From a checkpoint of a small transformer trained on Wikipedia.
Size: 16 layers, width 64, 2 heads of 32, MLP 256 squared ReLU, vocabulary 512, 0.854M parameters.
Architecture: LayerNorm before each block, rotary positions, no biases in attention or MLP, untied embeddings.
Training: a variant of SOAP for these matrices, 6904 steps.
Each number is 128 + 24 x the weight over its row's rms, rounded and kept within 0 to 255. Layers, rows and columns count from 0. Numbers have three digits each. The size before them is the row's rms in percent of the matrix's.

# layer 11 MLP down (transposed), 256x64, rms 0.287, rows 33-139, columns 0-63
103:118121128127098120126142151148126145115161100161133128123099157083130113148130137109136138136118132097151112149122157136155155150130153078148133142098123088134099107199156067130143099131077136
101:093076092094124109138130121121111138154186186122108155100127125157138117140118079120107153152133117110150128141139162117145117128113133134143138171107107156119076146129113100158113092126164123
090:102105118123121162122110114089102168120151145152132144085131139150132135155154102133103141115120152132113111148101110108121157143122123124129173092077097104134075106109095147132133078124186130
095:107135119133135084160156117112152133117139118108145119136128168099125148163095146186140135071145110125141151111090135141087162126150138113118138157143146155134131081128144120170093162090154126
090:131138099158128122144161160116151099101137107154136148114083142184096131107121116113145156095146139113098133151097087160146139132179111130117162096124115133135169128173115132092154132154149146
087:111141164161123112133108128150118123186127119113131140135104111132144114118134129162157114162117123123150178124146095141113187106107138141157128140154146167100157096133069113109101147167123090
087:140085122078100141105144119144135177103150138133116144097122151124125098141096111142110168190087081109119139157130095140134131148130159141148128122097141148128123119112121109136152073107149157
094:128131147191100143140091120103116138139121162123108140148140132143102178171136114118135180123097141105115129112123134165153119111143137082170117105149107117147118133129071126133149140079159141
100:114102132128108118112134132105104092193118110116137124098062114130153138128162106110098130175159150088118129075101138129122153107124116128145152114085105134112174110118122140126145147098153119
103:108102154180157158132119095137139143120115149101119148121109103101141170086124097128100127150157120099118150123142099127127090146148144176091138162108160119118137121144096090119103115166102162
092:147070114132125139106109130115087159112109128116140095114146133111098138108174118152132128048126133135143090154098107128119151129139117083118143163114139084115085125139091132145131137163143134
091:121143161103139116113154127157137129188092131129129111140107156111140147145097096127110125099101072089113164092167103129126163129138116112102119133107126127160085081116125125119139089097098131
110:158132129113133133178102155165134140112162108101118124163147153133140159133144095114166115141125070169124160153118107105141104176143132151159155084095149118128126172139154142129126119126133156
101:080116116130104128170127086151160182131157138084120103138151132096101145166114122144126182143118105144103121132156120104115135133117098136155184161133148154148144141139132145131153108140153097
106:155149073094111109061121108123133143137117140104143127139120160101120135109101141127179161144117158136093100109088129128122097106147124118130113149155145086120143082133085106156151103123116132
114:125122107131122123137111080144141102147147160106113111129115107142102110117128100112143130101171152089124084178107088126192116130131120132094150145132158077151148111165130152109124123168146146
118:160151121174120143111147133163107186168092134126113146119113117128111080161105099139063077153145139148145141157088124145114104109097123100111128138116117150148142135115111112141111132105147135
103:137183157139095142125143086128123154141123111151121100152165155158185139122133112126162152116112124109142147136133136143121179122148130140123117134094174164119135142121103105108117161162190116
110:121103157175142133141087147116118128135115152116142125098138192151120107124132143138107154118119098080106123128126110143132139132157140114161127116107102086124139137194085087121134110123076155
100:107139121126137159143150100140108119059133111166096134143127123111119125157130160096105157108126132119111095140144129146142144119140145087122129181116137122145097112155121162059095129181129131
093:146078133143102151095103136114138125153154152150106121086109158152107106128084133163107135117178132171139162108110142122121151163153106143111155087116147103167125119114147135114101128092149158
116:129133096133190114135143137108069173070096114110164139103096134115154143133152120128104167177116168106108120152133160136117102122130138120133140096123155117123130110101107123161144131117139102
093:140142191090124125095101144107125103130134152134143119139150095147082114142145140113099126132137086122078127123132126131123145110127131111125193147168127119115092097168086161121116140132156164
108:121154079141149113129096109115127166118105127146150128112168164128111122082114122134173105119116156134139118164121102134132106160121153059110130105119148125150080119080156123129100115136132088
097:104093137119123065120110147090139046132104144116160126135141152114105134125116142144135141131154143138117151152113125118161151131125119168139129126123110075165165107097117171110144124136117164
102:125125125138168113124114162116139154126105111099143114138145118214105122112138161127147117157127133130124122142083128104079156098143149154164151157112119164118097112100150134150116116073146135
109:131140134115138126134127138157141118147073176130148137164112131142150119141137068162129109137116120143135112160096102112150105158108141114158147111118187125132091133147171103119100150095167090
108:126120084151116157109145110120136093096150144168120143082123145145117145129136094161138140198144118149109161128131099111150126163105088142096153119127162181126088119114115115103127126109137149
099:139174097128117153112126097118127157132133089134131139144133085153067139149083138125138129142146109141135129153133116084141159147151095148126131139072184123123137118159178109108147132117145105
088:097147135113134138109083145125087088136126144100144147102129123130109135173087093111146146131083078114166155129134092115127094134134161158100125079129128100153094101110122137112112130119161141
110:111113136141090113135155168109142117142166151122120128114119081158134111095101149097144129153142167126119084100131160131172143087148114126125147148085177130110117131110149170147151148102092120
102:130116159145131120118179137141136128137132122097150144152133132098141109112154129142157189105106174116128129151157123095088105150115099131116151132188066123125136142108143087128144116139104168
091:107114107145107089112140139158131141092146117128112123153091100107102120159129124136137113156119148144142142080124158119113122101154147114119093099138098173103123130109115109068094074141135080
101:137154125141092136114131119101169090112132148150145130114159102133161088108118144163166135128122142135084120150091103087171131087117147136125171100112141089120096171115172144130121114132130115
105:171152128100093150139130109144152134110112153071133144118108107139182165121142113120132142146134139135125112138097128127113142091176184103116155112065131154119119151127082130105126133157119118
104:136131157114161102129141119140110093136106126102115163113086077101106097151115112140156121109153124168088141160104139147139124116118144135139123097174085134137154149112175124089100149096146103
101:129122083142097124099084136185096134117141107147100123112117116156134136125130144112118098158109172130133150120141115092178124121143172136179138158151088104092127164131124150133118105114112098
082:134089156099165083171132124158155103141087136151144111132157101115123133131125143131130100104107117104062115134167144104106143144105170143125137166148145127105129137162142160096116149122094131
093:140094135120116132134140136109114171127155172154114121114159130134097112152112141155110143133130141083127114153120120147163167123140144125141115165108140128144127122127119126159125096069225119
098:123105146132128056131091154120163140119127167127104067131138086139124145157126149148146127106132107121101157137108149113165143115101119127173115109156122090133158174116154131167136124116110127
105:147121163165170099141123104100069126162127119144146136112155132094124099124124110126072106141115131147141110112119124120165131157101130190121152117145134094100133132138095092071139124127131137
108:144125126125101149094158129092163132119148146161137107131120111181125149106079135147149145143134116116138068073103130099117169143123145152173126120120145143103073105148116111107122115117103136
114:172082166102152138107143115123111120122126114169136121092129147168104099095086113119130134145111117087109138159117113101135134099174130155158112110157131135144108113159175150122094108097142103
112:139172146117147126154128110133115107156097095114132129134095110122174107107140160082101103124155099147138120156176110086155141133137115100153124097121129128104170143131107145174157109123098088
107:148140156155117113161114116139172092112126093140102148149137115115141142132130145141102097104124159108089099122127110120122119081152137147105097146109146124159143139137105169072115143189132176
111:129106163119158099132166101112130133126165123145124106115109095145109104125076130099082161192102143183140089123130121133117138128127132117124123160105129120109099070116116148124118147162110136
100:119097149081150116124123122131129128099126097122132177117137160136133142177124139162077112124109106156129134116160117100122114087129126146106156109140093183174119081133112120146099087135144141
101:158130136125118134121131106096134111161141178135096084128102078109141148131134140133137139068124114129145133117146161150134116135116174127111108164161082164132076160127113089155128139101134149
110:096118067155124157173126142155179153115103103171124145103140142138131130151126141160101126115142176170120117100122099111124123171108131151127147136112126134121156140168097141105133144158094113
093:104160118127142087107111140128137152134113150133159139086137080151105103135101127126111167121155101141181099123130129137133131152126084073104114168114124112100096127122121078114125140080151135
103:160079147140147149134080119099143153127136139118114101088111102150087149096159119147101140088103104132142145121111140116110121123149165143160130137141083118119130109179179129124133094099150113
103:164100099107134131128138085112116124129135153140091114096172148135104140145113170160170131132104157109091142089125119066134139177094125112092104148143134142151132118107108137164157131119113124
097:101160057126122135075111104110141132128116090127129132134110092095103156090113110096149087160125156110144154133131137136134151130121135092123133119159114154132150123133109141129145114115160057
096:136148068156096097107101156167143142141183108141131131120127126168123100098183096140146126152110112101164116151130152115152113088097123140142147122106113104095133114148121099139124092133117114
095:122125137160079126123131098155137130136105167118122132109132107177123157149090143123151095144096123133108113152135168144164144152134177110160101117145124118150148125095121163192109166114138143
095:166124167088139097133156120092151168109107095132133125122137139133106156142129139156147100139152165165093140128125070145124145160139139123114138115163128158090139075104171141131153110112142125
093:098145110088144093090139154140110179121159133145158118148112143152123138125145121114090106149136073168117110138096070096095137099123100155117132109127141118116122154112136170139096100128143138
108:091136122098144139134139144107131094139154160119125104113126146143168141076096128120103050158126108161156120115102095152119132138154152152145143130097098128098117117156103149177138131102138141
106:145138112164126124100119148124150133114084146153127109103113127133157146140084091107086117114112081157113134156120096148101107147115154147140142085119132144186137175115108114135146113081137164
076:124108159070123093073136147136146168075137106149124100124145122105108118138146146158144159126139100152120112146109130140112141147121144133119143127160174065138125116091141159137101100121155115
099:116116158136120142154124168134117113108144138133152091130142125131144152128137107104131126175135130071152191119099145155118142129116173131086152090148140116141118157092095125137131076115168100
101:151173133162150171147104111163124178125153117122140139134122108106139107125118074132122134124121106134110142140102124111136100186133169161117100111149129144148149099081125121175142138098117167
093:111114146146119171123103161127103139126122112135162137115150110148101095118126106141114154118115120129109130151109131136161159111180146163114126124117189119158085092104120096091099141148071100
095:147147084143098132086152122146102128136114137117125147165140114134136086139148138095131195090097127150173115120122108129171118161124111085091137132125112121170123093119140124082125101116128146
087:112119113127140140100120127117096141105122129163113125094159132128081128120124100116129205122165161133115117145107097106129123114093112117126130105092129147130117132203149161075100126153131126
106:138170147132123148110123110087086135156110137123143171118130137123113073091143105117172176151088120111152148136147117116172112178141130154145139128149147121112074114158116108116120112108118138
108:132102147131160128144133139132119124105109141150129114100149127150164078107177144142157108112138122107132140081133075148155137154087118129073085152120109154155123111131128136127163126160100083
097:136177181144083144132101116152131094130134132145161115118127114160113150143138152162115141129119147089157141120164107121099105124115101141122113142141180099099129116118082119153111136111087077
087:132121133090108112119108094143111132104117137151114108123123175140117143146080148093144162112090081143111102116097102077135080118118106153162162094118135110122157091128115147121144125085115136
099:101092105104141156154155148143079131184131132127142121118146128120125091101092132167147108178126101116116148157137090101149152152130134135110145141122118117171110127179104098109136104102143157
100:189106132096131145150175150132095150176128197137130114101137132136155110106139145111144113099091112132081122147130147125145128144071114135144117150146120104128125135141089111125127117098095133
100:146104107121078140126083100148130096075140103117131138129160150094132121146129142109094137131105162100147129141141151165185124116118196103121156138115156104138110099121115142123121125141090112
102:107135123128105097147117156133128123126136147140096087109104181104110134115153150122187126161132186124124188114122121091089145131134158142096084134131082117138117139118137165129124127126105112
087:119124162158118130098114084077061100132136137145117108139145142114126104103196091154119129081139131138163167142148108108140122153140109109109168132126121125119165135137121115108122105114152116
099:091139140119122123101151126097137200124101129156162135088162128121111146123145112112146129132102106164082153145151099113133156087097104133121129137138142112155111114116134141112175086151119083
112:129075156124105188097113099138138136189145113140169136140109113117129076163126118093166135150124134104122139112137093142133135111123109131067109148120094131129132123136143142146102151101138154
099:150139093162119098122127131100145099132098124155133120116111112126153119122134105117131100183108126112130163161149158169107135141089100137168189122121119095171100109161159123085125132111127145
119:119166105129189125136127138139163136137128115145142146131111091176141130115116119114125129133173104154119181136163134179135166146136091126136142113121157184102152120098087135149132108107138112
094:115132154137139119122129099089121093111142127112148126164125111093108122145162130104101179170107120124143123079157145108150150131114161088135091130110131149106119106142162170141131130144102061
096:117136081147159135173100123132123092146116102091149118112146175143078112144097143135116121095118130146138104106114112133122129159164130105140151130096117125119147120206147105136115146136177139
106:192115110181086144098135112136137081158110114132147129121095112126128164118149102118141133151137156174100105135159142109157124102143119117138111138178187137121148142157141136129127130096128132
102:110138152089130122146132136116118112090084096157124133100091116139111194137111107089146105153097130150147118150142109134119129117113174112088119090106133115171124156129145089130144113108173141
107:145106124133118107131136134107115092158135158118116120137131138131127171148144169103180129096116133120132103145150103159161111115106160132120124124097155108154092112145083085135092109186124179
113:110173125153145182140128129076106131146123117128130113183117117124125126127134120151121059111146146095123130135114157130170082107106145138141166128103165089108081127120124115125104155128143133
097:097126149100115162132122076151169135104133086171155123143135155124134149100136177145121145157159118121103111147113085087122105107067133122139134173136146119104137114151148148125134110154146119
112:131155180124115115167133116120157087130095109151138129158147112091120106155137123115123135093121146148097173134107132153112157132121129142119102144123153135113160167125104183066110136105164101
109:131115126111145128160106093174099141118127091144111167104128131145174165165133110097131098094105131157136105153125116117142100118135127104169121101095105114166158164098093121131168133148102114
093:118085116160116123065155148075127139150104154161110152142111139144146119171133149130110106142133108124164137167128169135152132148109134128087121130168129115136089185151121091132127115109124128
098:150120095132151105132082163163110160132166139177148114139164119151132128141143103126123130171147119129144125160152138112092134125109133105095103130066168139139145178115180117122147134139121133
105:105144064140152094113136140147120102130189117150132160127108162117176131103096159122103125188127193149138137125139137126138153108132127119141160126111135108123110133157109108129135126125135085
094:102124132161130116115129128101085177143101070107143139134173120117121166082149048119101131093151123122143106141136163134125149145133108080122132134132113146136119124122118154111123108145148152
104:185128164094146111122138136162156114145096146098116134089116118108154164106119114095142101083140090142104146083094095146126115090151107123086141144154126135125134120118127164114131110135094106
093:142100151156119130141112139150135101160112141150111140118152134135103112144134136128115205126151146111141136133144118147145153204148105129133149168114185103077127135111100104119153143153122110
097:098095103103113134141135096082116106161124146101135089116136164097152114068140137154124142143181110145110121140156094116136157125133135123179101125155149143098155106112118140130123136158119171
095:148142151174128131113160172135137090129118153124130096104118120134103096166127110145109099084127121105139129167082161134115109145141170100149133136138144120139122163128087158154117092071130144
102:142108152100117128117120112153172129104111128134117175132103160100176128103124120137113167102175088129148104147105103089133127138168096101089141140138107137103134105094141090122128131163117168
108:137126137145072168135161162092161142070139151117136106086121141091118143159083139153124107138115143119121116109110130130097117140128152129136123144108114127129102109126081167125113186090143118
089:136189103147120131130149139154136135137135101159139132090102155124129133119092157179127185098147155103110173169165155098116138148128146169127139131150114131122122117154098108096140095123126127
099:141103135133164104142143180151095139159125141091146149155139089129118135134129115145094127139157070099101114120146162141084128127127153148128107101144086156130122154126125179154136136123079108
103:123123140148107127115164129069122129098126144151104113136101140133115115107112125147131149125129167072081093117135180132158095158139139091141128117091114152112170157153152154125098123112089144
096:099155144162109134171147128157114154145155193149116106131147187093148114127124139157128155093136126125133119117133108128136118093096125161153168128085113153126123112090131100147107110165112142
087:182073096115121138159105120118144132107109129118121123175148163114103137130131108126145153130116109123128130105114115167118117113147119078152145109103124135134181111164136145154125074164155173
095:098144145080158122116134116146135138107124088150129144102114093125137137128100165120117175190160099137146106157115097115083140121169121095104100114156117145159162111115157159136107107132125125
109:130151102102126144096110126138141102099131073145169095132119139145175104146098160111161117156111119142161185146173135105143129152142129093135127103122098165112169121108133118163104114122118130
101:118120118107118101142142154107163138112153133146161098110116121148140112162121126109118099140083096103186117096124141164155092160084103145149149134087108112139122134119117157120144187103101121
097:142181153136090130109125147134154097124111115174101120157199132130141131114114129095107155104176133150116144116111098102118121101142103134105151126155096122112160140125095154106159092102128138
088:122110158088162101167128095114147123144147095144115107160131120114155173142110152150113147093139146142154126127131126097105193153137141153154105151149099156091162140114114109090118111126163129
# layer 11 MLP up, 256x64, rms 0.283, rows 34-140, columns 0-63
094:108159130128137132165108124143141110120146111143136125127139069150144120110150114131114128119130106078133172107158114113158103098146090107151158164094110125113132169095075113139122174093132165
098:069132151109135145123092143093146125142133132146079120130134185127155121164145116113120119156139091093143116126133101138155161127131158171122124094126143137126164077115095135127111173102157124
098:108147076114143124205090119148091174119147142112124100105099108078136100122130138145112097165088132138113109097121111130158156111107138126128158138120121112112135129121144145131159132168140104
095:118118114086099131155079135173104161161111136166140108133111124117132144165149121087139079111135099115173173109131146085124128135142131109156089133157128109119114122117148177149137106137146126
080:138120093150157119098121126084136146136105146093099149093128100115097129134131082146163132084157137114145118124142122138179143141133144113152158130180128133181146146151141121153113152087091146
090:117150107107151153129149175147150095161157115124083152119105099077139093131121155119136158119161157150116168116089119156126128105146114092144122098075136121109147134119145083142149131153133129
095:085091137117130142081125138153135111107146161123143128199127126093143148100117087127125138160107122131101173098138114105135156131138158120093133112162071121106137102105141113111158130127110154
099:100127119131085122130089135136186179146136151146136126141094115113121152147077136146166090104166088151116122154126138130159110104132101150167142127133124121144115133103151158101126163081124135
099:086116129114107161131131135118097118132155164112138147119120120107108128137157117087159168128130138191085119100148152116110097115113132113094147121144088075111158091123106109153169120155107126
088:154172137156117122155136097130138117097132146114161108156102127079125132137107126141133153133130164118144164084153130096084138142109079131144097076121095135139112179121111145108105122139167116
112:160144115128100127102121096134138117150159163101121135118111177097107124081102098121089166085139107128101143111170145123116135111154150113127121161120143109140125099094167156128137133091180121
105:102139153130121108093140149169113171113145114120091139129137111091128100150105139129116116112094110103106100144154141164120154129118156134117105102094130145193100112139116117189085102109113143
096:134132142151123114126138139125112189131160133162122122112137137159131156143132128138118093133126090114093168151125167132150139102107107141090087082106134153140068139096183117133108147123088138
104:116132178105133148092138123141101134102145105120132094154115131150128128125150121080133094122110179133188155091161122147111144110094120105179129118129129090127128126128158112116132158099107078
106:149140129111115133112166098103096070135117125106130149105152106120100193134100089146136145146113144124156119128135151160118073162143156102150066132118150138142125109129133131151113133160154117
119:169128130100106134147127119179154151130145151120093118105099104080124080143133156123086133125144134114128139090138142135156104109155097115176138125092127142130163067135164149127150136138153134
109:094130125142158076127126157133122129115149100137165138128118163124086111098131088120107155123113144136124111123136164156158147098135164138124141147092142127156161073148141104170093153107083129
102:121141093130110104124141148124097121068149110136135164131127117115164127134147097130139100113092110152122141167144149088154173127120137149079148145109170155130130175108105161129076155135126127
095:101125149153107125101118162135124115169135150117131105133170123141167186098118121155122106106156119130131161113139138125132110163108108156132117108105133134176121134135175128180092150082082122
093:124116102126138147103077142146203106171124151113112121154114092135149132107159170157118121137121153119124162072173130156108107144103106107139097124085131141134139145163132150122135126132129126
101:127113155103148158103110139125111109121144160115131166125145129140102085131136162107132111088148140104119088128126182118164154107176120146127142090167124124119106146155114107165146148139190112
098:175146125103113158088136133138140071178140097098159141133127156164135150104123160138099098097121147156114105086132115107101139105124096117137140071123114162140148123150135133110140134153118105
106:088112115127146118135099147123105159103136125098186081095105124130114112113117129090119120152122134095085149141167138155127089097151167152152117146158146149117149114110114146176129125126096163
095:101111109150123126126109138080116115154146110145148117157137097121099149114146116090128129103156110125136155148130100104113164087116129147145114112123163145197148105124108154152086128190159146
106:112142106137121143090116140132100150171124133119136119099157119115136156124122142133123104144135168121144157081144131120124073105109095133111150140151176133125147159194059136118112155121157123
113:100135138098139111106146156131106166133144105117159120140096121123126138196087121169131114130152110138157088093154147123129122103115125162202141094133109095146097115122141129153094126132116123
112:124130143171121163085127165146182144082116114160149163100130129111122154124131074157104147142139114118100104120145120130113124093101092130122109136152107107140150113132148155085119168163146112
095:118127096142092124093136135156098126091116123111133102175167115127127106147103119080124157140130110105109132108134115149165137081132097120127075080124135138121163166086144155139161149151130127
096:109117066095174125142128116150139135160158138090169103122099121159095151146101151141110143131118118115093141127129120153132154132146146115091161123178116139137159140132147163120063141129114118
106:115108152134151120133128140135141182125173157090114138096152136106117109139090160132125137141130140124126115145133159137113150084159081152104132146112147121107146095115156077109115132166072090
094:095087106135131149108084113156116146109123087124127129103104175140146132142133161135121126162114144132104156121163160141131134158139117133094081132105127114070142110116134135191109166126161129
091:127161110116119114127156164146081092144151140123129144097179107111121085085111140167191105116133128137120104145128114155152119140149118113122141130118184112115087126131133085161123132145101113
102:104123112109096151080098145133112107133161176186137124105165116085084095137147142133112130156119140158142110117144168161106114122118164132128111142160134115105139129167140127167128123089148123
096:151141102119135082102129144112142137099130120066159114099128152158114133135191157139124105160153140130165135161123143118125115108084165104137080104135127137103148134128174138168125134117106113
100:152117135098142127135133119108117090127117167129166174124135107135159153112112128082119151178141121115120119089129174110149105129112132144125171146084124079145152096135114170133131141179145110
104:112122157112105192104160131143154146135135125135160106113177141140136159126114089107093081162156115126116122118105120166093179117106115104138160082148130117138117107117143143109134136168132125
078:092150111168095149095124099147124142131097156112129126109132167133163108110129111113135159154143112157146137088133133122115116107132093106066136108155088138092104152103131130120076138113177131
099:138162124127097149154167067145123142142134176112148108098142131117105129128137145127130131127117078144153106088119100119176137145130147155114130074127092138115155133135117163121071146151103131
103:124170122076106118120097145098132116106116129156161135173113120108131162138089134082121120155170138160132138087134117132140109101123112096150153144130144149113093090130125142101175163132165121
096:156162177117130117165118102097157103166144149086138139087069143102176150119149149150104117116125133121106166154123124119121095110119109129124151163116100109151176111104111120126138133127113113
110:135171107092119069143112096127155127121138113095183125143129083137107177134101117117129114134147120183096141166113141138161143110120147116129081151160090149132122108140146148137118152136131132
101:167116127139104112142142161103112091137116097091108188118168103136112112092129096140140125126072109107098129120141177138132139107162120141147156106114108127167152127179123138133110155137144144
106:146102133128115130148089153096186145104143154122145151110097101116142158132131149041121136135173116152137107130129107107137122103109133128129153146175100071155117137113129137139111129137129112
100:184132124121152128109133128138120165129128139114104119137109126143160108121100104170124095176135117118141078128108171168080118106158121143159076106123111154151109115085118156111119128163122122
100:110147083130136138163127153109162145161094162173143132158139108129132146120150138114116099105146113114122137144146170113130125091067130108141137082184139126148139141156169158153124136123097146
090:132174196135142107116112124142150161125110107112128121100125126116103133118145138105156141131110165098113138117153161177101108140106128137144186102130095124149144099107135193112128158151125110
101:111148093154128104093152125111117129105191087137164108150134108122139145125173132140140125078101117100130117112128154124140152147126092155112146120112127070157166128128120166103123145130077117
105:132124109111158121118094126125141135107163139116119136149173154163056131145173116105155113143143141157140137147133148116089145118140150117061143127116101088110123099112101117129082103114117142
091:168113135137101109124179102089139103096118098109128122169146124132174161085148139143122121129086174130128155141144161137143127095111118110094154154148176102120124129113128113126088129115115094
102:123133146124154144088150148158163159086139088117169156119144123094103109091121138106122121129085118139083157147151128099153128113121154132089161078089155140145151128130106125110148133147113098
098:151154138117139096148132123112142087120137123095125144157120096125116130124146067141127103112173128092144118160105121102176164095122089154118172130088144155127135160092131139128103158118110096
088:097129140115161116160115132112106140112153141157118126127115139097124138114116104127123092177071124121106102143119162095139121113103185150120127149119125112146091142073093137132133110138122198
093:109132099121171161119120114135149122141110140160095127133116102130084142169136137118089096113133122081133139169148134125088172157123143099124132114165121128145167108128189087115132123165118112
099:158129124165156105083137127151109107124119148157107169131143158115131172070126102132068122084140103133147146140157151142144129136174121161123136150090095128108162117147115105110138117132147118
105:174091137147132087114155088161096150104140092126127136155146165144132143092146105165110096168172146123138136097135146150119151142145180113100092106129133138113102105120122145098105145125128112
088:122133115116096174154097153130135103122123117126187118086172169129122153130108109131091116153113136131133105100127146127147151169112124112090120126156145177110119135118113083157107138151088165
107:133130148112122169170104124109161129138116170128169143102144126110116161098138141091105078152106072180152090136121158124106128167129163099121109123152135108120148115147137118124126135155094134
115:167104117139126143139140155124130133157120165162135111094156153166100117086091122145111110152157101127133144116156175095081098135149138116093101105134156148141129085107162156101139117141140150
085:121148111151100115149113132137141087124140091128212156157131149140109097123101110135109127127142203163120134133153129104125139134119149095093159139132105101114103121156100117104124097143128142
096:117166095146134117139186119160109135127172127114156092160118121156132128158123120130137151132173140098131110116146134134110103123087108133100111126111098105105141173104134158119051141146129150
100:151080089121137139122064150133150081161141121127097153141156100083131130103094137147144140174141149135104145173137161116120147126112098163145155145145114132133133172128129134124112119154116099
098:093145144087145092149168077103158173137144131114112114110117106132108157119094126143142109127095089111139157143142136130170103118142150104147192132130116138126115093135118137141089130092133159
098:148128131141127121139172145164097122142177127082138130137141121139118102170174167121086086122124096137133136157155124149147149139102152100175125138115137148162125099155120147143115070131140150
083:122116140115156107145112149131148125114117135131169160143120115102084143132135114147150129092130117092127163121160157107122152119106161148150173091122155159117115099142071169138099142076097104
100:152110091134113163151100098136116105140115132105116124136125075148129095086109141097160118152139155145125122090166137173159124145111131132114099101126096147110113150115130143154131116153199096
099:083126075152142141088153124126155150107095151107134135139123146146172141118130164180122102126145127130174172130111117149136122079118151155124069113134110124137127107177151114128129123135111130
097:148129084114125167060089088143139128143124117132096090128096120110150101128123107146095135136132135150097142154165140123087128093087098130131151144113146104164101128132151139130086150154108119
088:073125106134138134111148116153133135138075153103127164100156138097154114141101117153136152135169175124133133125134114150121131092113067163130166137116129155124138114096168097146115126140111085
098:126091152158144137173128144125137115099136122113128082132127122092105158137113094138161128146110109088136146112117173160128127112168175149109127115149125112088102126106124182095100101127148167
097:092137137156109092101144091121134111115134123089136145152075129105163131095119152124105155132128130103093167115156144193110147092132102114124154135119111149135155144109153077126135155110105150
097:122173167111147120104129120143111113133115178102111152104126133125110142144114074118124124090101179122142149107130150153078139116167123177156152160130104121112122117132111088143165145142125091
106:151099148153142080117126119164141151122132161117141146127107172117090112118132146129137102117093113097092152130132122157135104123119126134116140113194117172162153083121160133076129136125108089
092:119128142075136115138125118142138127163124172140170158157119111145134094112134152094082130112090179163099089107116156112135129151130133143140119106136079135152095130119177150134118142157149103
095:111139140108148116140106111141144134147146134105141126137125118110075138113101116142064104148137152100174070120098137154146120104142150119200139130125087113133133166097130124106149147108148106
107:127086119152104151142148166117110157152109144107130123096162156097134122131090093070124104158150122138106138141138139084101114108161137133107132104120135162125152091074144137109146134134177117
104:149091124153145115125112115140179143122123129091114154150145063155158123104120155095094083076153140133178138147102125149133123093133119154147117132184152133114114110132109145128126129119152119
110:132127107122156168127116125136104143107153099142115115135131114112142111122147143131099146092136150087146124091126166136110081114152092159111067125136142172087152147167111113157113171154152146
095:124102106184119175123125163137123168095124114111091176105138127117150132131146133131121139158129090163111144097145109164116115077091138161105127157102153095110146134139122116162098137132141105
098:124129092131127091116144134132132132161178148152152106122126131110146080099127151154133137159110111150051142129128148125149085120122149145086143146079136120171115088114134135131130166131159121
100:130163102120125137123166110111131141158128124116137119166104186123140125139117153158121136086145121057102155122144109129110087095109106134119111147151113134169115157056124119149125140109124112
088:136171171094129133136120141136157089164159117133136105127129091130100131128103130092130106127154114082127135158160099115138182112109108116140135116156121135122129177170128123150159180170133115
110:132130156159155133077130170101119112106151130107147121121174079125087097115129130094144125142116123085126128125119128142111147120160175117161159120101131096138131131057139157122132157114112141
103:129135139144140147134141129146072157110150134129123161100152104130132135116144119157088133151150154085080155110160115138100160131133115145158145105091143095143122105065151119139144114189137122
102:145112132088139149147145165124100127115134110135102181133117138131154141163101124110124117121085054179129147109142131101126182110130132091144130124115092079143126110124158153137107130142134150
108:143120126082056139107117166095173099158126158097144122148134126142129127175123156143126132165066139111142160128145144123140132134127121111177134110135131125135124140120144148107153168143118091
111:126118089119090107124090099142152135140137113111139148132148125092130117075111100143123124117138161113081156135128142107161152143175110112138150115119173117129147101123169177107115174135142084
093:112095129119165113147137131094088058135144092134127116134101139158111141153101114097141140152094137128140118126139160134149128135142174111134119093127121109109082125118163142110115120158128201
093:144155110106137102154173097124145099116133152119172133125102156089120151099123121098119172109095093118147147117120154146129143135138145164126086125121110134141180148098114108083156146167098117
108:137078143122166099135125148173147139115143113134110144151096152138112120113094164066146080154126122134101165160111138172149159142129179104150146118134117144163125109128143130126125150124161134
093:092176101119114103121124166128137112097090126166177133180144106151091135117093116100153102132146137125161156108103130150150096128141113133101098131145152175097116133098120128140115137123100102
098:152110107154182121138123186112146114138134167149136107145169139147064117146114114152140078130122146116101147110143154095122118130136141137137161086095170142124101109114142104088136136125112126
096:103115154128121128115196132131146129135130155125074168120155132099140140180124141071139123145134081094152160111120116155137073177135103109136135113089141125134098107128127128121130126119126123
090:114152093105130147151096139136137113138124137128118081124130167097135086144171109111090152177140133090145113135090100163151112112126105123141113084148105104146122104112136121115093125112190135
097:127101099145125127109173091180182141122126109131106100120127090094081120124123153166191086152147137135119152087130125114165112129120148107109124124122131115140160126117101157123123111111152132
095:131144077111080152136144133179111155088126079086133125150101122125149150107117113145136136111108126096104189106137141116122142136100117123119174107137129126161127116070135154135106137134157122
099:081115076151149140137111115176147142109115085118129136106166112152117129131133160144133095118127135116114144083155131158122164116130116077115111132151103116088148111113133147134094146076149165
081:134114113129134149164135163097132101165086125099141145154173132140107115121074140159128117136121114169107079108138118125120139136138093144122139087102092115130155134147149184137092129137111172
098:156089127148131139075139163168152122096113166097152123140126112121074120160117097140150116161162093133138102140125187111114115095172145140118104144135132129129137131118102129156177134124126126
103:094134109118128150112111112142154120114110118155160185122103138165113169157098121123106121090162097136120134098151151133082130179161140165139122125122093088152137098149090109136109139151136133
097:118123107097110118126137098151128141091151137112164145121118135128126152146126093151096116119165123131118181096138109119158137078163179106102109123132168142142112135193145105118120164095133102
089:176150124145130100118136147135140126153107120161092132077112103167116140094111129099158121116170177155136141161133127128171159136153106149095136091112136131101111143084118110112151124115120172
093:132135114150145159144125181145134145090179144123138137110132134167086116115083134148157091108170154109120119139152116125141139147136102078147177100139116120169147114133113087102152111122107136
105:102147090122174076156122138139126120120164157125148095150121114087176136164100135127096097118147109135143116128117159125096104132099108148146136148074113149109139118145101172156132156138122103
108:107105133121125130098137122138086135145167095120134126124127144137140081189098140129152147141162135107098153156175159117114103122129121131127112087096157061152153155132122149106112157131156142
106:082087104100120147120148104171139102100121113122162139118114111100123145143117125174120099177151105147102097145125153113179144141138161125098133115113104067116129133140117145155124114087140116
089:127117108156145147083117139133088131094118134155173185134152153136102113132121126153134158125144133150105137130156122119151088132137093091136123086140134103161052121117126120110110088149140112
111:119142166101064142139129140171111114142134119106130136145111095127147116134141095128145116146170096132113146146167166124100131113117117138077135073156143136139079132138152106141124133168171111